python train.py --num_hidden_layers=23 --hidden_size=64 --num_attention_heads=1 --num_key_value_heads=1 --head_dim=64 --intermediate_size=256 --vocab_size=8192 --hidden_act="relu" --norm="layernorm" --norm_place="pre" --norm_eps=1e-05 --positions="rope" --rope_theta=3520.0 --rope_fraction=0.25 --qk_norm=false --attn_scale=0.125 --bias="all" --tie_word_embeddings=false --parallel_block=true --extras=["capped logits"] --init="normal" --init_std_qkv=0.0698 --init_std_o=0.0103 --init_std_up=0.0698 --init_std_down=0.00515 --optimizer="muon_variant" --learning_rate=0.00496 --lr_mult_o=4.0 --lr_mult_up=1.34 --lr_head=0.00661 --max_grad_norm=1.0 --warmup_steps=200 --schedule="wsd" --decay_fraction=0.861 --decay_shape="linear" --final_lr_fraction=0.0 --batch_tokens=[16384, 32768, 65536, 131072] --max_seq_len=1024 --doc_mask=true --train_tokens=140600000 --max_steps=2917 --dataset="wikipedia_en"
Each number is 128 + 32 x the weight over its row's rms, rounded and kept within 0 to 255. Layers, rows and columns count from 0. The size above them is the row's rms in percent of the matrix's.

# layer 15 attention output (transposed), 64x64, rms 0.43, rows 11-63, columns 0-63
size [ 84  91  75 120  94  92 119  76 114  70 115 103 103 102  97 108  81 130  80 106  89  98 112 133  77  93 117 106  69 114  66  59 112 138 110  86  92  92  85  79  71  86 111  79  98 121 124  70  98  76  97  85 110]
[[154 138 123 129  71  82 139 151 118 142  71 137 139 133 152 167 106  49 121 169 141 133  83 156 164 131 162 109 162  99 153 112 112 155  97 110 110 107 140 115 115 230 141 143 145 183 117 167 128 126  93  76 118 158 139 130 155  87 142  92 153 156  50 122]
 [127 120 115 117 187 168 105 205 114 165  90 114 144  91 183 147 142 115 122 138 129 235  97 138 181  99 136 141 137  80 112 128 136  96 109 114  91 165  96 211 114  89 112 145 125 124 165  91 135 110  83  85 113 148 133 131 136 150  87 147 117 122 111 104]
 [185 141  89 110  89  64 124 175  98 119 102  82 147 127 155 121 120 123 136 131 162 157  56 151 162 117  85 179 156 124  71  94 166 129 116 129 188 162 147  84  90 171 153 125 110 112 133 137 160 133 143 173  80 161 104 112 131 102 112 175 119 142  63 137]
 [100 111 180 159 149 120 170 146 123 126 130 115  89  56  97 122 159 138 105 124 144  92 100 164 122 144 155 103  80 114  65  70 125  69 166 123 187  88 149 200 135 145 105 114 134 104 142  91  84 149 144 156 122 134 150 157 120 105 190 136 123 197 140 150]
 [169 123  80 154  93 107 140 128 108 155  55  95 181 126 178  91 170 146 153 169 120 186 140 188  94  97  96  95 107 131  97  93 121 143 136 171 135 115 111  70 140 143 159 132 132 120 140 174 165 130 180 122  87 167  97 161  91 131 140  88 144  77  97 111]
 [184 126 121 145 155 164  97 119 116 107  80 106  95 109  63 147 164 173 190 107 146 164  88 122 154 138 138  98 153 149 104 110  99 135  78 139 147 106 133 180  80 118 101 123 123  69 133  91 161 110 132 134 150 161 113  85 165 153 160  70 154 104 190 182]
 [132 154 133  54 102 115  90 131 107  29 164 149 129 154 115 147 140  99 129 112 113 124  68 116 138  97 112 172 113 107 113 134 143  80 149  91 179 133 122 161 111  56 143 147 173 148  94  98 142 198 184 161 112 142 129 123 157 126 162 140 183 155 121 122]
 [148 112  67 166 116 144 138 112 130  43 118 119 156 118  57 136 217 113 130 161 123  83  67 119  75 127 143 107 136 151 166 173 120 141  90 102 145 142 146 126  97  81 145 147 116 122 100  91 135 137 140 158 136 152 175 163 132 129 153 124 203 106 168 112]
 [162 147 114 109 103 167  89 138 164  64 137 130 111 142  78 159 159 106 182  98 214 170 101 132 116 144 135  97 169 141 143 112  80 135 121 152 150  71 117 108  95 112 116 154 142 110 122 115 173 175 158 136 108 100  92 137 165 133 185  44 119  99  99 131]
 [ 86  98 129 169 116 142  84 146 126 142 131 155  81 159 184 134  89 175 115  97 171  96 170  73  87 104  71  94 103 135 102 141 139 145 125 145 115 178 157 141 144 175 148 123 128 146 165 143 111  53 157 137 130 132 162  71 136 133  73 176  70 132 164 116]
 [116 126  97 115 155 138 170 159  61 110  90 128 177 134 145 170  76 107  78 138 147 124 109 133 157  54 188 108 129 119 120  71 132 165 127 111 111 122 178 140 142 132 112 140 124 176 126 130  80 150 105  91 162 152  94 111 199 111  77 156 119 197 154 125]
 [ 98 184 138  96 172 122 112 140 105 124 113 177  86 162 139 115 195 126 117  97  46  83 154  84 130 142 132 105 114 123 178 132 141 132 150 101 174 101 140 225 104 110  74 142 168 142 152  70 145 162 106 118 123  98  93 155 104  96 127 137 119 150 147 127]
 [133 149 157 100  99  58 157 104 112 139 131 160 125 127 162 130 143 116 159 110 158 164 121 191 138 105 128 111 130 129 115 141 136 145 136 172 134 105 107  92 131 172 108 130 104  69  96 201  96 107 108  70 114 170 161  70  51 173 156 195 120 118  92 160]
 [101  88 140 110 173  93  78 155 150 178 167 143 107 102 198 177 104 139  80 124 151 131 108 137 132  98 100 161 130 121 156 153 160 129 101  59 136 151 147 150  45 125  93 166 113 188 100  97  86 142 109 128 138 113 108 151 155 131 142 110 139 168  65 164]
 [150 143 104  83 176 144 113 140 132 131  84 176 132 182 104 131 108 145 146 117 137 162 134 158 138 120 157 106 109 132 121 172 116 156  64 140  98 119 185 170 100  87 102 158 105 120 156 144 137  89 147  87 135 146  33 105 130 166 130  78 168  40 146 151]
 [ 98 138 136 169  77 120 160 112 176 110 145 140 117 102 116 191 141  99  65 103 112 130 125 144  81 142  82 130 102 132 104 148  95 126  51 142 140 139 112 129  88 126 158 136 116 228 176 126 143 144 148 129  92 137 142 212 135 108 151  75 130 175 109 137]
 [159 171 152  96 112 122 112 136 157 140 105 101 153  98  84 100 178 135 145 129  99 117  93 170 140 132 142 171 154 116 132  86 131 123 154 124 174  55 105 153  90 125  91 154  97  83 144 142 149 145 101 123  81 143  24 164 125 163 191 128 123 116 130 197]
 [117 123 138 138 121 140 140  86 141 191 148  86 112 107 161 113 191 116 138 124 116 191 172 139 123 104 139 133  99 110 186 126 118 113 117 126  82 104  40 137 169 105 127 163 132 115 147  67 129 192  74 127 105 138 130 205 133 117 161 108  92  96  89 163]
 [137 124 116 156  79 169  73 111 161 141  44 103 146 130 150  90 121 123 117  70 154 171 115 180  77 120 140 146 135 181 144 156 179 155 116 162 119 152 149  93 107 182  71 103 146  79 125 130 127 121 142 153  85  99 110 101 110 165 161 186 111 149 100 156]
 [136 159 101 147 101 130 127 142 135  33 147 120  82 134  88 134 152 120 138  82 155 115 127 110 163 109  66  48 199 166 135 122 124 102 153 150 140 115 121 137 139 108 122 186 158 166 126 106 123 187 193 172 139  92 122 144 138  71 141 120 137 124 145  78]
 [ 25 126 166 122 146  96 117  94 147 147 131 104 133  82 195 151 152  86 108 106  82 133 157 149 169  92 131 104 177 146 140 113 214 110 172 108 130 120 124  92 124 123 111  77 130  87 108 113 172 124 105 112 167 168 112 142 121 124 109 165 116 165 143 179]
 [ 67  81 115  98 133 104 138 125 164 147  88 210 118 120 174 118  93  81 110 166 171 153 111 132 145 143 207 134 146 106 141 146 100 118 175 175 107 125 114 105  64 150 135 134 132 102 122 120  94  81 130 102 129 132 149 130  69 140 180 131  94 134 146 200]
 [130 112 150 112 101  91 100 115 132 148 173 138 124 147 110  88 166 100 114 166  79 162 137 171 104 111  69 187 145 127 179 138 125 140  81  54 112 136 132 186 150 103 181 110 132 116 166 141 164 107 155 182  93 191 105 138 122  89 117 119 157  71  97  97]
 [140 122 123 121 119 160 110  45  98  84 126 115 134 131 161  84 173 116 122 123  94 171 154  94  76  79 134 171 143 187 177 133 110 127 152 149 171 153 108  96  94 106  80  87 160 104 132  83 136 182 157 143 136 157 137 130  70 140 155 164  93 185 116 161]
 [134 152 106 107 104 215 127 143 150 134 146 114 117  95  97 134  94 100 122 152 212 145 131  69 129 108  88 131 118 127 131 142  94 164 134 149 158 131 100 100 140 120 113 195 109 129 156  78 110 200 153 143  88 134  87 168 141  96 154 139  73  78  86 172]
 [141 106  75 169 130 107 150 139  63 125 102 150 137 193 129 106 100 173 101 163  89 158 129 103 124 100 152 138 167 176 108 116 130 147  80 113  48 116 202 147 147 103 147 118 116 135 161 160 138  64 154 159 147 144 104 104 110 117  71 174 117 134 169  96]
 [141  92 121 133 130 182 150 139 119 173 105 100 146 109 127  89 133 133 119 128 179  97  98  97 156  86 188  93 118 102 117 163 158 109  62  84 143 154 182 121 179 159 124 149 115  95  94 109 151  92 109 128 130  67 168 184 204 137 109 146 113 140  65 129]
 [ 94 140 131 139 127 126 128  76 142 112 138 160 128  85 108  89 105 100 129  61 145 138 147 160 135 126  99 165 110 107 161 203 117  88 114 125 145 210 108 171 127 119 125 161  43 166 110 101 119 147 139 145 107 105 134 104 121 161  80 202 183 169 105 117]
 [161 120 120 138 100  77 119 171 157 183 130 120 145 139 137 124 102 148 164 129 109 111  43 149 113 206 124 201 141 120 114 160 120  55  71 111  98 112 181 151 101 127 150 131  68 165 127 134 137 121 127 174 139  97 109 163 161 116 121  94 139  99 106  82]
 [135  99 142 143 113  93 163 142 105  90 133 151 168 164  76 126 111 146  90 136  93 115 176 141 104 112  77 136 187 112 194 115 117  92 166 121 164 105 135 126 134 114 149 183 110 170 116 126 109 137 122 168 146  93 159 161  70  46 110 116 167 140 154  49]
 [125  99 127 129  81  73 161 134 157 120 154  56 155 108 143 153 157  55 158 110  94 114 179 133 130 161 174 115 108 136 137 136 126 183 147 113 156 106 141  72 123 159 143  41 138 115 111 108 168 101 159  68 137  93 178 149 157 154 135  79 129 152 118 150]
 [105 109  87 213 150 133 177  83  76 110 134 128 133 102  89  98  98 187 120 147 101 133 146 105 139 101 106  76 145 152 113 119 120 108 127 131  72 138 120 110 187 130 154 146 112 145 111 139 103 123 106 184 165 133 165  93 141 111  87 184 170 174 194  85]
 [146 171 127 102  94  69 111 160  72 150  92 202 133 197 146 122 129 136 131 146 142 140 131 152 149 110 161 174 148  84 160  87 153 121  91 138 145 137 100 170  60  71 132 164 120 109 112  92 149 127 148 138  97 196 131 139  93  70 116  87 148  97 137 140]
 [ 95 202  37  91 128 112  83  87 100 148 109 125 141  73 141  80 175 121 157 131 144 121 126 111 123 115  96 171 153 150 151 146 149 139 172  97 141 136 117 101 101 117 129 127 132 123  95 122 185 170 163 160 148 132 130 184 105 103  51 197 141 127 130 135]
 [107 150 127 155 143 161 119  98  60 156 112 176 100 123 124  99 128 182 129 119 108 153 184 118 187  57  81  93 146 106  91 124 137 115  74 121 163 165 103 149 115  96  96 179 104 137 119 124 180 149 170 172  96 150  70 121 166 122  83 150 150 167 123 140]
 [113 141 103  76 124 138 124 168 184 128 145 136 120 145 193 171  90  81 103  88 208 150 135 142 134 112 162 147 107 109 122 152 145 157 102 137 136 166 164  71  84 146 127 117 155 161 135 148  98 136 118  82 113 103 138 183 152 124 114  83  90  76  50 160]
 [125 196 116 106 119 117 136 105  39 137 141 147  97 154 143 173  71 159 157 120 185 191 128  94 106  83  55 106 149 141 135 105 160 164 172 155 112 110 122 119 112 200 147 134  88 124 151 103 121 124 134 147 147 158 128  68 122 103 113  96  98 142 164 117]
 [121 166 148 121 113 103  96 116 121 170  91 156 126 128 155 155 138  90 177 128  72 166 102 186 141 175 158  75 142 131 129 155 103  99  87 166  63  82  68 128  97 116  88 155 157 121 134 114 158 162  97  97 135 144  83 120 141 170 194  82 139 126 174 150]
 [135  90 141 182 122  96  99 162  80 166  91 206  95 169 100 114 127 209 113 154 157  91 168 151 133 134 146 108 152 126  82 120 121 107 110 185  91 116 115 141  75  97  85 170  97  98 104 157 121 123 152 164 124 143 124  91  85 128 128 165 116 127 193 119]
 [149  96 120  98  64  60 129 159  78 132 138 142 130 159 165 177 142 113 162  74 138 132 205 122 108 124 109 127 120 159 132 177 118 151 161 160 127  61 162 108 104 171 112 154  78 114 130 104 118 152 137 102 152 106 135 110 123 145  88 165  58 125 198 135]
 [ 91 106  92 131 110 163 125  89 118 107 133 175  97 144 118 102 143  92 136 178 140  94 180  49 121 120 167  74  74 134 141 140  67 181  94 101 139 130 141  98 146 148 176 127 196 139 146 120 135 127 102 117 121 136 199 171 170 111 131 124 121 103 117 191]
 [193 142 146  88 154 165 111 126 136  60 166 122 155 124 133 147 180  97 121  95 150 153  86 118 105  96 142 141 109 142 129 165 121 184 134 122 165 154 133 123 129 120  97 103 119  99 116 149 130 129  96  60  94 110 116  85 130 255 150 143 117 132  74 142]
 [115 118  87 197 120 119  77 149 142 124  74 174 167  99 151 125 132 126 140  94 154 153 107 142 116 106 165 126 136 127 144 132  75  74  84 115 171 142 156 136 113  41 126 168  73 153  74 120 193 174 126 152 124 150 105 167 155 143  85 161 153  95 127 121]
 [103 134 113  93 128 122 103  98 153 108 190 219  79 112 121 111 142 131 190 172 153 125  87  99  83 140  61 129 130 137 158 208  90  78  97 126 161 141 131 112 108 124 141 136 109 118 120 152 104 109 150 162 162 174 157 114 118 114 170 112 164  81 110  94]
 [137 156 136 100 166 162 169 102  58 141 120 157 107 164 108 113  73 142 122 162  67 116 119  71 153 126 153 128  81 151  72 175 134 131 140 150 136 142 180 165 144 104 132  81  91 106 126  95 174 138 171 141 163 144  86  62 116 138 117 162  82 139 175  98]
 [ 97 183 107 192  93 184 137 139 141 108 165 187  88  51 136 142 133 119 154  87 160 162 141  91  84 104  73  70 157 172 118 174 132 125  89 137 198 136 113  93 171 126 110  82 117 113 133 132 121 108 124 147 113 144 162 157  95 107 138 134  91 135 125 124]
 [141 106 116 135 167 120 155 156 137  51 177 153 171 130 117  96  98 110 100 196 106  95  68 121 144 187 130 119 131 150  75 112  89 103  99 155  94 171 135 149  64  78 150 153 149 169 161 122  73 138 128 146 112 152 148  91 148 150 125 107 163 160 140  81]
 [149 103 179 133 127 165 142 183 167 113 120  75 124 127 107 131  81 127 172 123 108 139 224 132 120 198  81 121 126  95 153 115 110 147 128 126 169 114 106 115 143 162 119 138 172 143 170 116 142 102 115  61  96  66 150 116 119 130 154  55 136 119  75 145]
 [101  89 127 157 156 162 169 156 185 165 164 108  45 127 119 163  82 137  99 174 127  75 141 108 163 132 106  59 108  68  92 183 107 131  82 108 155 173 137  86 146 128 134 163 164 153 116 148 138 106 149 133 137 132 139 136 134  91 174 143 112  75 100 118]
 [ 69 122 133 129 115  94 121 106 198 187 141 142 100 109 150 142 145 140 184 125 138 171 120 178 118 146 105 120 138 125 144 134 115  72  67 118 125  70 109 139 115 120 131 133 132  90 124 156 115 120 121 152 156 226 128 160  87  48 166 122 160  72 111 146]
 [144 115 107 173 108 142 104 158 153 144 111 146  77  56 103 123 207 120 107  84 104  59 123 143 173 113 118 105 138  86 113 168 103 118 115 107 207 152  83 162 128 151 121 120 132 169 115 122 107 138  70 157  94 116 128 194 156 116 152 139 105 133 159 178]
 [115  91 158 157 161 157 136 112 173 121 161  44 104 104 108 133 202 112 142 122 137 126 134 156 116 131 166  79 131  79 195  88 134 151 119  83 123 140  89 161 145 143 106 116 174  49 126 100 121  67 124 109 121 149 184 100 147 132 163 102 172 128 135 117]
 [139 122 122  85 134 153  97 122 125 153 140 130  94 131 118  79 149 125 168  77 199 109 252 155 161 136 143 139 105 116 126 144 105 112 124 149  94 144  89 175 164 106 132  85 140 139 138 133 127 153 188 101 150 130 122 152 131  87  46  83 110  94 127 110]]
# layer 15 attention value, 64x64, rms 0.128, rows 12-63, columns 0-63
size [ 99  85 122  94  96 102  77 113  81 120 103 102  97  97 114  85 128  82 110  88  97 105 133  88  88 113 104  78 113  76  71 105 129 107  91  89 101  85  82  78  90 108  83  96 112 117  75  94  83  86  84 107]
[[124 168 183  73 103 115 138 157  93 146 121 145 116  78 107 114 123 171  81  98 152 123 121 213 132 155 140 149 126 114 161 152 107 134  78 132  95 203  59  97 122  84 173 105 138 147 133  94 132 141  82 108 142 124 144 159 127 178  59 150 162 131 135 117]
 [100 132 147  82 149 148  90 150  80 173 147 137 169 101 138 190  89 112 108 101 159 114 171 150  65  77 116  98 112 136 171 159 133 135  90 149  96 161 175 145 152  11 107 137 116 144 146 179  99 113 122 124 139 140 134 125 151 140 117 145 134 175 132 167]
 [162 119 182 166  92 202 150 135 124 124 110  92 194 137 116  97 122  78 182 152 111 106 122  78 130  91 157  59 159 157 132 139 109 121  98 131 138 106  68 177 133 106 162 112 108 126  77 132 105 156 139 207  77 155 152 128  99 139 117 119 149 128  95 143]
 [155  67 154 115  81 128  84  80  65 175 212 130 138 128 127 134  99 119 114  99 122 111 123 107  46 117 129 155 132 115 142 139 114 113 107 182 172 162 151 106  80 105 102 140 121 170 110 164 136  90 123 189 137 110 114 142 140 128 161 187 153  97 112 172]
 [155 195 165 147  45 107 134  59 113 122  98  80 109  81 145 126 132 149 100 148 170 123 134 138 150  78 132 152 115 132 222 133 109 134  88 109 129 143 101 128 166 134 105 133 100 169  86  86 148 138 138  78 109 155 126  95 150 170 103 112  90 175 138 146]
 [ 99 161 101 114 189 186  74 128 131 144 161  89 139 102 138 123 111 128 237 110 120 140 138 159 113  94  99 111 123  93 107 173 100 149 154  39 110 142 116 146 165  92 142  90 205 148  99 126 144 153 134 111 110 107 135 136 121 115 149 107 106 147 156  84]
 [132 193 122 156 112 146 111  79 140 188 121 102 154 170 168  96 108  91 114 139 119 168 101 139 148  62 136 137 159  91 116 128 174 170 131  96 100 131 119 117 139 173  83  78 141 148  64 162 167 123 183  75 110  83 113 107 132 159 186 124 109 107 166 106]
 [157 175  71 159  76 141  72  69 143 148 149 130 117 132 147 123 146 124 154 102 160 132 142 129 105  99 117 149 112 157 178 116 133 124 157  94 131 155 152 128 127 108 104 227 160 131  81 116 137 204 135 120  88 112 124  73 173 139 108 128  58 111 179 130]
 [ 82  79 136 116 113  87 198 176 116  84 134 162 135 119  97 152 158 171 151 175 112 115  95 100  82 209 115 169  92  89 101  92 136 112  84 129 110 117 106 164 158 105 147 125 123 126 173 143 145 109 163 132 137 170 154 110 112  67 130 163 125 183 159 162]
 [107 133 175 134 104 145 133 171 142 122 124 119 122 133 127 130 137 117 130 148 134 142  87 125  72  98 127 139  85  65 161 130 135 150 135  96 136  67 135 179 115 127 228 148 122  33 165 127 140 101 103 157 192 118 114 189  90 140 106 147 164 130  73 109]
 [199 199 153 150 124 127 122 139 159  85 115 127  91 116  81 125 139  83 108 145  49 137 143 129 146 167 104 133 185 118 114 187 129  88  97  88 139  82  93 105 173 144 171 144  93 172 109  53 141  97 130 155 113 109 136 150 138 115 111 154  94 148 145  97]
 [106  52 119  91 100 160  93 125 151  67 156 115 169  83 131 180 109 151 138 144 163 110 125 124 161 115 131  85 129 136 116  84 106 110 137 155 185 175 182 160  89 145 143 119  72 139 208 131 188 139 146 174 109 120 116 147 137 103 106 131 117 130  78 166]
 [118 102 116 117 130 161 114 173 145 134  83 142  85 138 119 121 152 158 144  91 103 107 171 172  60 139 157 134 113 115 138 155 128 124 116 125  49 140  75 159 181 132 145 125 138 175 177 126 112 131  31 133 159  98 137  83 153 143 115 117 154 202 171  98]
 [139 122 131 121  39 112 116  70 152 161 139 151 127 118 139 154 110 165  79 158 171  88 147 155 145 121  95 191 109 103 179 178 109 135 112  96 162 140  97 126 146 200 122 117 134 125 145  68 140 144  67 102 165 111 116 120 112  91  72 165 102 174 120 138]
 [180 114  72 132 150 160 118 123 139 175 116 168 123 185 149 114 118 160 176  57  71 139 130  93 132 132 115 100 114  99 120 159 174 154  55 121  71  93 131 150  50 172 133 144 104 158 101 149 103 111 140 125 150 129 152  88  88 102 139 133 116 123 181 151]
 [174 140 133 132  88 159  51 101 133 152 143 113 126 118 181 113  98  94 145 114 185  95 170 141 163  84 112 104 187 152 174 167 136 175 142 140 132 123 159 155 134 136  92 154  95 169  81 107 127 139  81 193  79 145 100 137 150  96 117 119 115 145  81  75]
 [204 142 136 134 111 152 102 133 118  99  97 131  59 149 167  99 172 124 139  80 132  94 118 141 116 130 116 120 163 131  92 111 153 108 114 188 165 174 121 108 111 162 136 128 147 187 119 129 151 127 125 135 102  94 127 130 158 137  82 138 196   7 127 146]
 [113  71  77 115 153  74 109 153  86 150 141 144 106 160 138 164 149 134 114 126 157 123 106 159  59 118 136 147 190  61 114 135 158 140 149 150  58 144 126 120 179 137  99 109  78 142 102 127 186 145 142 178  99 149 115  77 126  65 167 141 100 146 111 149]
 [145 154 106 139 123 130 104 125 164 104 175 141 163 105 136 149 146  90 172 101 118 117 148 101  78 113 132 122 135 100  87 102 149  63 115  71 117 134 151 132 133 127 135 156 194 177  81 125  51 176 171 134  68  71 155 127 120 137 166 145  60 130 173 113]
 [153  73 167 185 160  94 144 165  94  87 142  84 157  82 189 150 149 101 156 111  87 103 166  94 127 168 199 153 153  96 128 106 124 112 167 168  88  86 115 170 139  99 130  98 132 106 111 137 118 131 153 104 184  84 129 122 154 100 147 159 124 150  78  94]
 [100  73 131 166  66 110 145 102 113 170 114 110 160 113  72 141 175 125 156 139 175 133 161 135 175 122 150 132 142 160  78 134 103 141 166 165 132 143  95 145 106 141 162 173 133  67  98 118 187 123 107 113 130  90 108  75 144  96 108 154 147 193  72 174]
 [160 115  99  86 140 164  93 147 148 169 146 150 131  91 191 102  89 167 106  98 119 142 156 141 178 121 122 123 164 126  83 121 125 102 152 123 134 100 108 125 129 105  95  41 165 197 164 168 116 100 108  79 150 165 174 129 121 122 144 155 142  47 160 107]
 [167 149 126 153 201  78 118  94 130 140 124 106  73 109 149 138 146 140 168 103  91 124  58 158  62  88 171 124 204 119  96 118 107 129 137 159 170 128 140 152 158 112 169 126 115 138 116 133 189  74 146 104  68 135 138 120 167  97 154 110 133 113  82 142]
 [107 171  81 114 105 118  98 117 144 141 111 149  81 176 134 130 162 143  93 134 178  66  96 137  89 120 104  92 159 123 119 119 151 128  69 153 139 214 173 140 122 122 113 177 181 135 115 102  65 172 130 150  86 144 147  78 147 124 137 164 164  68 128 111]
 [123 111 202 102 107  74 148 123 149 195 155 177 176 130 119 150 102 164 106 179 139 123 135 149 107  89 123 132 142 106 110  99  86 109 121 122 137  53 145 129 133 126 135  78 142  99 175 172 138  43 133  66 125 144 122 183  83 125 127 167 123 126 105 115]
 [ 95  84 143 100 107 123 154 157 111 152 112 165 151 179 197 100 135  73  93 190 139 105  57 142 105 167 157 117  85  94 119 125 129 158 139  99 108 107  72 125 182  96  91 136 111 104 100 135 114 163 156 156 145 136 112  75 146 208 112 134 158 105 149 133]
 [121 104  61 106 168 133 143 182 139  95 113 150 126 133 126 174 106 136 113  97  97 127  75 118 179 125  89 105 154 106  56 167 154 154 129 119  84 113 131 193 133 151 155 109 103 128 128 121 151 134 102  97  63  80 191 114  84 142  92 165 138 178 151 172]
 [181 140  83  95 149 178 139 126 137 181  97 148 137 171 100  90 119 121 115 120 139 142 184 136 125 133 125 112 112 155 158 152 127 153 145 153 104  89  88  98 154 126  90 113 112 181 128 213  72 118 104  77 121 121 109 107 123 186  68  61 138 166 169 105]
 [147 107 131 179 132 126  75 127 158 163 136 122 179 139 142 117 110 129 138  87  80 176 167 118 160 126 140 122 146 173  50 107 139  97 178  77 148  93 172 132 112 143 144 111 159 131 159 150  76  87  93 110  41 103 158 128  83 180 156 111 115 137 166 125]
 [129 101 115 169 137 137 147 106  63 162 119 144 121 156 140 137 128  36 131 121 116 141 164  69 136 145 151 178  80 151 157 102 152 158 149 127 114 114 159 116 119 123  85 117 111  71  61 164 166  97 165 134 214 149  93  89 182 142 129 108 108 121 155 130]
 [ 88 139 192 144 121  78 148 158 100 100 143 123 140 135 145 144 114 136 100 148 108 138  99 114 143  73 128 114 118 115  76  73 151  77 138 146 110  76 159 149 103 190 140 114 167 111 135 162 109  86 175  96 119  92 137 176  53 195 191 147 150 125 105 143]
 [150 145 160  77 112 155  77  86 144 126  67  78 122 103 116 116 120 158 120 127 171 146 187 157 164 137  67 151 154 109 122 193 127 163 109  64 164 116 160 121 103  82 131 115 107 139 139 116 130  97 100  75  84  74 138 155 127 148 103 150 155 115 177 183]
 [100 152  92 119 176 117  96  76 121 120 147 135  85 153 157 163 163 125  47 110 121 147 125 158 108 173 106 100 172 120 101 140 102 113 156 176 101 119 163 176 149  64 123 113 125 129  96 136 122  88 147 113  96  51 138 139 196 144 159 189 147 153 104  98]
 [141 137 177 124 120  86 108 153 101 100 134 144  76 109 183 159  95 164 115 138  99  66  77 150 119 123  97 143 137  59 127 165  89 105  85 101 120 109 144 176 140 121 150 195 114 150 121 100 100 115 121 123 108  99 179 167 112 177 156 214 150 145 156 144]
 [ 96  80  67  91 152 139 112 116 147 139 125 175  97 170 149 151 145 116 121 102 155 129 128 161  79 202  98 158  67 120 163 161 157 154 112 107 126 141 110 114 124 113 143 161 137  52 146 120 105 200  99 121 175 101 120  86 158  72  87 109 134 104 153 167]
 [ 98 127 126 118 112  80 126  63 133  72 137 102 119  82 129 143 165 138 146 131 143  91 145 129 110 154 118 134  89 130 169  40 172  61 135 142 156  94 176 166 130 100 146 139 129 167 207 122 106 115 136 118 148 148 170 103  97 168  89 175 106 139 137 183]
 [201 173 116 135  77 145 134  82 119 112 105 100  71 114 103 118 169 146 142  83 143 127 148 126 167 116 126 155 123  84 136 135 127 106 158 152 129 160 129 114  74 180 189 185 100 196 107 113 194 124 134 128 183  94  89 156 116 119  84 128 107 154  95  98]
 [138 134 173 151  63 122 116 110 142 113  78 105 159 131 107 134 119 201 125 167 183  80 119 128 155  82 114 132 167  90  74 124  71 137 114 108 146 160 158 149 130 139 150 161  85 144 170 125 119 126 122 141  21  93 132 184 101 124 144 145 134 161 160 138]
 [142  87  90 178  75 128 112  87 137 123 119 133 124 154 123 156 162 108 148 128 135 101 157 102 146 166 120 150 101 129  83  30 133 133 124 128 158 154 192 165 172 110 168  97  94 136 179 170 160  82 152 116  73 126 136 108 134 107  47 122 123 165 156 107]
 [ 84 142 123 143  55 127 149 116 129 120 124 161  68 197 136 127 156 105 112 177 120 140  60 124 172 151  74 124  99 130  85 145 119 118  97 127 171 116 129 127 111 134 123 171 136  89  97 109 190 119 180 130 194 144 122  68 158 108 163 154 162  75 130 141]
 [ 96 120 108  83 144 104  91 134 154 137 175 130 111  96 150 138  76 111 127 143 117 128  58 195 110 108 154 129 115 146 184 121 128 187 139 112 127 175 104  93 172 105 134 141  93 117 183  93 204 194 101 126 119 178 116 141 165 104 104 109  69 122 130  98]
 [168 106 147 124  92 140  94 149 113 143 142 103 111 180 103 144 110 140  69 121 113 167  78 104  93 144 103 132 133  94 119 207 115 196 110 131 120  86 107 172 126  89 178 162 128 111 118 164 169 140 120  62  58  68 112 127 134 158 112 156 150 176 149 120]
 [102 143  82 116 120 153 124  69 150 120 156 134 122  92 125  98 106 181 128 147 112 120 134 175 170 128 130 126 109 159 106  91 122  79 137 148 191 146  75 167 141 149  68 110 157 204 134 155 112 150 158  55 153  90 144  41 139 142 152 111 108 162 133 107]
 [133 160 137 167 186  68 195  83 132 158 119  85 152 123 102 124 110 122 118 207 130  62 101 111 162  95 139 107 153 101 143 137  53 151 118 144 176 114 119 109 163 113 171 108 142 116 148 113 108  85 170 103 186 168 115 150  96 136 106 159 134 145  90 113]
 [134 100 138  96 161 111 142 107 156 110 171 151 109 171 115 100 128 142  88 118 100 136 104 143 125 196 132  79 110 103 135  94 180  96  71 159 141 133 133 164  91 104 132 147  98 146  84 141 122 201 204  82 112 171 132  80 122 155 196 157  79 105 127 110]
 [ 79 218 127  77 120 145 137 135 136 168 109 134 128 117 122 120  69 129 147 149 115 153 142 180 141  52 129 155 137 168 143 141 127 134  98  99  91 154 116 103  85 142 167 154 174  99 109 170  85 141 136  96 164  74 145 187  68 130 156  76 132 155 134 134]
 [133 138 112 145 106 115 167 135 111 128 110 188 106 151  98 153 115 129 119  80  79 165 159 112 134 170  95 152 104 206 159 159 135 103  88 103 131 191 187 100 105 120  93 172 136 145  99  80 126 139  85 177 142 187 152  56 146 134 134  78 103 124 153 133]
 [ 97 130 141 137 136 147 175 158 112 143 103 163 154 137 107 139 136 142  83 131 130  79 125  81 109 143 134  86  79  74 104 142 118  88  65 115 110 184 107 132 122 144 116 178 212 156 137 106  68 138 149 164 210 153  97  71 139 115 178 142 144 144 138 107]
 [184 125 129 125  96 216  91 118 131  88 119 122 134 105 134 103 147 218  87 102 159 114 193 107 146 141 131 102 137 118 140 115 114  58 103 172 152 132 103 187  98 180  85  82 139 176 111 145 131 124 142 108 137  99  94  82 142 123 112 101 156 125  93 134]
 [162 136 138 156 104 155 126 177 153 132 120 124  85 142 138  91 146  62 102  74 136 130 115 132 180 128 111  85  98  64  86 182 169 149  72 132 107 136 100 108 164 137 154 176  58 179  67 109 127 131 131 144 108 177 119 117 152 140 181 140 141 162 160 110]
 [133 159 175 119 104 161 140 158  84  83  94 118 137  58 164  95 130 101 110 132 124 161 129 106 148 135 167 180 135 134 148  82 196  91 150  74  97 124  72 134 150 150  66  94 142 142  74  93 190 149 154 161 130 151 132 103 149 150 139 113 115  81 152 165]
 [161 137  81 142 150 150 181 103 195  80 111 168 120 115 160 113 154 176 108  92 158 111  92 105 149 175 101 171 106 114  87 138  85 128 118 106 203 155 150 150 136 108 137 103 108  86 104  89 109 140 108 117  86 111 174 162 160 109  91 134 162  77 160 181]]